From a checkpoint of a small transformer trained on Wikipedia.
Size: width 192, 6 heads of 32, MLP 768 SwiGLU.
Architecture: RMSNorm before each block, no biases in attention or MLP.
Each number is 500 + 25 x the weight over the matrix's rms, rounded and kept within 0 to 999. Layers, rows and columns count from 0. Numbers have three digits each.

# gate: layer 7 MLP gate, 768x192, rms 0.14, rows 172-202, columns 128-191
# up: layer 7 MLP up, 768x192, rms 0.14, rows 172-202, columns 128-191
# down: layer 7 MLP down (transposed), 768x192, rms 0.106, rows 172-202, columns 128-191
gate172:523447500505535524511481489555499505483472546527489519474483491507478456503494494507458543486489492466502475503429488498504499502491535491526546465476501510511519534492522486487486520484541483
up172:499473474509485457503478523469477491487490533501488510506520492490516487486475504501542473478522499548487495484536488519514528524484471455506509482513546471542495501514470459481516448553527479
down172:500478464520485500495522477495506462492469445489522474513512506513465493490479479549517471507533543486510472469529499450462499481522566501478476516521494505491515494552478446488527488500488473
gate173:483489501528474471549505517504527509503493498481514473498477514521519482467504492498472499480513506467464483483484471442497488477505433508517499511455499494507508507502517502564520498499482471
up173:488484548458458475499505556490501527494464493513469479475479518514461514525529516520487526506540509487499502463499506545520525521504504533495496530514534507476519481453457527507509431505491499
down173:532493527475486506503533459456499487464525500479494497476554457492501499517530517524529528468491506470467546518446499550530480500493513505507519533485512515516457532487476533487499451465476505
gate174:490495503518510550544488461477528496501524462459494468498514500485491543491524474472533497508525496465452472507520475541515476514489496517522470498517509494539503538488521494483489503503504446
up174:511509490509475475561478499492459505516500477460500499500493468458504528509542499502435449538552476477548564505480479457516497500471483537510488506498547514518456480517528509535533480511470505
down174:421545547479458514513506495516521479490512490502511504500458525508516488488496491497467516505474514534518495550499523490464502524527474504473488448465516456493500491463526534457515481499465471
gate175:493509479482510512497515499502510481463483476461519512471474490541507517499525470504469490502492533485503537525536467500494491519521498532515470507528506546500478546505487512548541504486466520
up175:492464500501473481485512494487492494544457546472487475510545486490529489524447511512532478514491510484458458475496522475514486440530464545475498558488509495469486473486483484520501516529490480
down175:506495504536469462474519507481470513489495460503494516471470508509517487494441510504516485518473499515525444517489539488496460500506478457480530500535477508489514534509499500514444460576482488
gate176:497496469468495491520457520480520512480529496488502481514494488464469544533504486532497486505488477469532483475468493460532496504527544512505503479455558461509443478468489487511466494506539499
up176:488488539538513538513522450512476499552478538456477520499514512489479487461511479491462501508467526486499491484483455543469479521469501512554480524443514469486602481494517469498526441487483511
down176:537488495525518488500498482497542469474536505419501485527495484489484507498507467488487539498449494519493498512505487492497457527457504506522527508511509512510519488506466515497465538477512525
gate177:532513484480497502492478502533445467462479455459452495456508506483505500509513493509506468510531519463476488457464499484515459513501470524495462519526484430531470458531520497428498495544472504
up177:543448484520526538469451526483512510538488533531515498486482489522504478508499499503485517483487492511488501477500506523508466508559499493522510498509473485501492465539555479498530541529475466
down177:526521523467531501471505522463458525489489509501537497566502494500465506528536530486495470492445489532508480474493491526501495486512512502499543515510513520502481468499517510500525513542501459
gate178:532531524498507516479526529453461481452560473498482488523530454540500536487520467521434471509535501473482484492525497473490495484477467498512524482474482509457485528470525520498524497501482513
up178:498467492490500480453504527513504494547475480545536505523476493548514479484534533470515523528549510529493471513512522499497506523501478503512483541512491551540514504522540471518492470551470531
down178:493551507476488513471521454453514482484510548485521515455507553496491492495478506483509437529483505519539536519519502509517501534455515514492486542476498532509474509524488463485482490464489516
gate179:471529459447548488495486455512487522500495483537513549486510525497459499490488467508529491484495450542522507456500506493479511525427498464502508491498491536488499477504499490461463530441485511
up179:500505488472532447444482462496481453546472533549534530498533482536491473459496501458480549469499514530514540486504547494498479499516473512504507511523511518499487506456490490501454500490528546
down179:504479509488500491509516520501488466525496484512454541513503499516486558510519504494514457501511522547499512516524469482516467493492535530525551489496456489526517502519512491517513508473517479
gate180:482470541491498508505483528506483461472452486508518481461500463506478484541479483516463483471543501493511555453480496499527524506512500503524480494491499463537512515481535502507461524480508522
up180:505561461503507535510494512499481545483495506510503535482485518493522503466527541506490487530512536495462487509516478457488470474502482536540524540486513491492527510499502513495501479510504560
down180:512502501485499516541498491493496487509514496485522465500484443468540489533506496458483522538492535515518430459535549506479535477520474540480522514486500512509509530461512520456512489487537494
gate181:496480490476508539472495480520532477484512509485451497481486504535460497529490547482492511462513481487499508485485515457548527468480491529495493489509543498470482479474506491473529505497489510
up181:483474509526490565518482475463469510452451497489503494455493512484484485471507505512532495507503539525491522465502521523503528506502472486505481504528480542483502498468510507536521471553537522
down181:491528493480495468466475482515526475494484484459488489512504536507478501540509488498489519476514486449552502483504491456475528499520507548496510504501538505512503507486503475523500495535491560
gate182:422459534505511542489479552497517520460510480500481492505519518466471524494504494524526493504500487489507501454525479520446548494494411509468495499489494481498517558527555427519536465497508483
up182:479507499550461458508458505466500495510509480516517473530532505500466493529494516515524489498493457491483452535435476476531468489518497476528492472512539517490495480533513524463543497512479536
down182:502535481526492519515517548547487506506521485527468526521515469489490516479451482469480542540521517532501497496514501501468479505492491522443521500520526505484538535525502468487466487515493479
gate183:556500527463573505502479478472466489470458498462428487456518479489498564450514520522520563520512569514566507501517429484513473452540483474542474544502486465550502541515459576511481507463498508
up183:475518502534403496511553546540550506527541513502535537529501523485499482551462474504482459488456422417408491521509523488466518562485484542472513475502458524448508484507545425479508507534490504
down183:513501460553500492490489513502519503490476497493523497537503491493512507513496451493478452507512462461486516477494529502528518524493459502481491497495488535512503511510488473492487495469503503
gate184:494475484473515483515510484512502521480471469508480476451518506492512439465505547482478481510521502478451530519539492521507520492492469514552508511462519489504477508527520431526478504511489474
up184:486485541534529485516447526481553539504477488476543476472490577529557500529505504530517486479544510464451485426477491472505541556507520480488483447467470574508490548486512525461496535478527495
down184:482490482491535507496486439473518521548523466492543467524480518481474484502499514488468571475511513452505496466492489500529493508520524545511489512469478511462482462519557494445505583469512541
gate185:514505477468498470513519498525500483504502507480520470545511472516458509524505486519537506533498543469501468539518496540435490482537505495509547540447476494518502551455496543527492490481565515
up185:512436489498502465539506477508525467475466480521532467475484489487489512482476502536449518537475504491538482466520505532482493483529536510452530494520451481491481516475516506496493541508474515
down185:481475468519507461547506479486541532510483497480501506529546462516498494460448519464514459496487532476519500529493476463544486477467524494504516580531475492507565515521508513511498470498487510
gate186:492530501465505477480499471501492498501511492502469496491497551487511483486437506547491515507506525523518501573508512486507491501514486512520486492469527533499511557487514475549488458560516482
up186:476518545495466541468515474467504527492538545489536526518475488500493507493472482519523537463538475483522565480507514503509545499463504517525475498516489520518469495515527477521496469505485525
down186:495493496494475541507517498490495514498501518472455479553540486523474482509496505508528455507523526518492475513478472490517550516494488520478524484482452503470514499508489527485451495492533443
gate187:498523493493486482518570525478504515498495479508508540502463477469503459492504479490493499520533520473475530491485483467499529434520470476488462576502548547527509494482464467458519465524488486
up187:496455472517513524458472482525505489504501498503483509443534501489521491515545507482413489459492509524521466536509473535500492506498468468506462511501508492442505498481517482548500522495530511
down187:523506452536512505497445467462471509517486490476470481521516497522520484468505496519460525536474492490540452540557514437509556523468506497517500521507461504478493520503504500505455494495502490
gate188:496466501563515511539474530549467516508513470470515495513454489491533553478471469500507497532489519501526502489485494501498484528464538480555452468548479528504501522513502490543478483547553500
up188:506511518513437565501504496464521505493499515463517521535535456484493490447487487535485505521522507490525511462512499519515511507506485503481535527447463467486524478513507472519504481497496509
down188:486483468496520520478505514529503490458461489525476486488482508489477467489450516541491485497445502486510524514524483527518513504507478547465525500521487519450531506458543502477472494522443515
gate189:455510431476500474539491445504520486521510525476531464506464515516494500532527487486487501493531506493495532481506483516509521528485486530452482508495486496471512506504466511498502503546500426
up189:510538461527498488497504491504543456524524493531437481497495509493534495481527499498507499498550503468528471499521506505481516498481484453490538504488551522491503503526469513531527533523500448
down189:457491535511533508523493549519504465486520491494491498524486518479524502487501509501524494481523461571555471493508488486500530505524522460539483503484530515499511527467460468455542466532514439
gate190:514490517516509512493489509522484538486493510538504461514509507507484525521502531479481536538488500495491498512497505541526467512491512498465476493527472542497431490518493527502525526494470481
up190:494522505502504500539446510515496516506494520538503516517469487504473542499477542466484490464483532493470494519508447475528496454545502499520539487501518540474511482484504520480482519551480511
down190:522463560505463522475505525481522485529466506509482529496528528461507480476522532463491522528504515483492511455506529531524522542499503516524514476501550515489515498485524549508484475478503483
gate191:472510472514482534510502480535488504462499496478499534513486474487490544494501514506511448538514535490483564487440470479485483442550533486511507524484483546492474496473483502483487432461540513
up191:537483515530498489498505491520433482484494484484493519514460454543499463481530494486489522510537524516531510498525488530466493505505512480469471520528532548486485510478453497498497475485528537
down191:502481501502521498478524459458511501516488488487490475471515482516490457479506529444511558451509512559535510506513475470485524496461465503513491481513488539520466516478532469565509510537473504
gate192:472477445489508523483489474510485492508512530481513472499479465495470516472492515536482501485471503441538558514504477514526528491472480508490525489531467535461498519508506517526472487498521497
up192:523501503506492509502531489515519490535531472466467509556488513499520508482510504512489522523479507478519534517566515466520498520492490499519455530532492538487470507516462486500498551524501492
down192:509473472523524497500459492527504481546501452504508443515483465477526486528516508511480492540506503459496508534516478530497516542478525558512509456505511534476506473481465519547471463512535542
gate193:512496445521557501477515496499481519495486516486474487489498505469486509513541467440481476435491451520535502500512489507521502478526505490461489480506491496474468530418508507545452510534508484
up193:475522493471477517496518482471512519494498485500476529486522459463523488503505521502512516513515496500535474487502545477459473489495499503532530497506515521488495485518541533521533466495508473
down193:536474472527525500521528506521522470493514526511523469466506443504498442495537457529516492423513543465476542517515507503545513480492494540476479524469492532497511488468492515508496544489498526
gate194:435486493493462514519468488494518497518534488513512483486486490519485476491515450534530525520515477450459498532514500489490506497474528499516496519503485522519501529504504501534488518502472476
up194:529450499509532504466524499486507455543469466514450505495537504528512508471499523522497485488531535553476529463514515531473518533496526513493491474503507517495526505523467475502516505491493465
down194:533485537481496448494504496503520498489503462531496529542483449507513494471520506540502507493481511524441493484501509447485510468482492496502500532501474534497509504524497523426497495496514492
gate195:482504485506465522528484529533464498518514479441516499505523482496504492516529483516522507516505536552499526500488515455518426505498525527432465483508493488481498556495535553521506502490537513
up195:536493491487503543491513489502485525508497476512473469503500506485496511498475532527525519537515445492516513473556498470513519509536510519479446479478503493447493491506466503568510513468461473
down195:513512527520490484489478502465495492506520508473507537480468452473509472488522483519503504499552515481478511506480490481463450477538509529480498501522545534498451500537465565447485536482484525
gate196:521534485501492475515507496486478495559444542498479489502464529483527527473515530506486510572487495474534508501520511451471519477464515522513510515525469501466471524487516517474510551469498503
up196:503512474509497468519500519472444491498516525493508490440494507478474565506503486491470479523467524486525564484502502502517502468504551473484433490511529554490492496481509504472541483528499483
down196:480490508515456467538488497473478511529526490491540490518483514509524496521494523507464540506481485509519479503497501533528530429487508527499500533514494508512476468521496460491524504526506486
gate197:540500500504516488490544531454463522460470509508503483467519464496461523480479482459452480492495524467517494540489552496549525475519498491484481508469526494517531605475510502497466476497509441
up197:478444500509522507489478512536521490492527513561502473508526526493510469542542523526533500504538496517507476499487522496505483501486511525518491468492499495577523611523500510487455519495493556
down197:467499465507500459513527533521432523491483494509473519484490488495468495498458486461491489467521516526477559510520515516534519522505544489506499547501524497500485528523543491470472478488518536
gate198:510518533462535505488508503484509482490534516514531528520482479492486492502526480499501497500517456501469502494537475480474512480501546493486495500470516512490451519484484526521494450502508480
up198:510487504481493541536506467509473532491512451430446464480513472549506499491507453504496487502463513522506523451498520511493506504491524466501460519503478502469506482446491517495488496516491484
down198:478466503482508491489515509494498492504490525512466531492509464471540474513531452473502526506511485502483529481532497512434482535503507460489511542474450524494480488493547459501537446486542483
gate199:493452477508487493466495481479472505495499475471524504482545512500498519495511497500518502510484515559487544545503510537503498478466455465472494529488469506508496502518540504478500472538540498
up199:502530568504482508535452474498530472529531471506481479537491497515499517506476489535483484521493491473504562501531497472493492527506470485500510512489498513511531491526487492527529473504470507
down199:471477521487506517539514522480537539521455502508499517517477468509523497528501466521480444513534461466491506510531496521457518519484474447498479546511546494540519503514505481494476494480490507
gate200:477488423483519547496445436495577509524509507534509522489535535541473520471511460520485524505471496515531506512468447505518500528494481500516485507463486502473492550496479452490509480483491489
up200:504504489493498512471558528520487500496531489505474475530453486514546502497467509475465494533489480531491505525485540506502495470510519468485512473490531523482528511487514533542481530460522493
down200:518472502503498535495490486503524537504499508511496513498522522521514526488502477495476474481429518444501522523539478506498518513521500556515529514555509475531526522499542489490533509484513478
gate201:496486496442490475510495548472489464447479465502522465508487475489487510435477473472488530469521496518503485513520493492498514501478504526479477514501506493490499516488474471497512517549492471
up201:507483498492482525504514479486461473514524467529538507536474465496486499512509542494532515544494451545512507515484532503528471529479532493520457555506508473533448481491494496523524467481508496
down201:474483541525522503517497571483508457467552497479480499541497478520460476460518508481504485492499498518482532508496508460539481503485479501503516518506454484488501484491548545504510502479499476
gate202:492519505478454505488511459535488511499504498518498510515453465462508486536484472513485512500498478529514482538483526511470540479513541500509475510487496525471511508510474496539473500502490476
up202:513482548471514525527512504480479511569542497467483493503528524476529503511486529514479499492463507473512504470521472482527501474468521488532509520459524460494485516496495507513479502539517465
down202:507521518458511498491516481546489543488495506507525522496504488467499517516520490523501487525535502512521505559488549519477497501514501536495478506547493514481517490493485498490486525527443478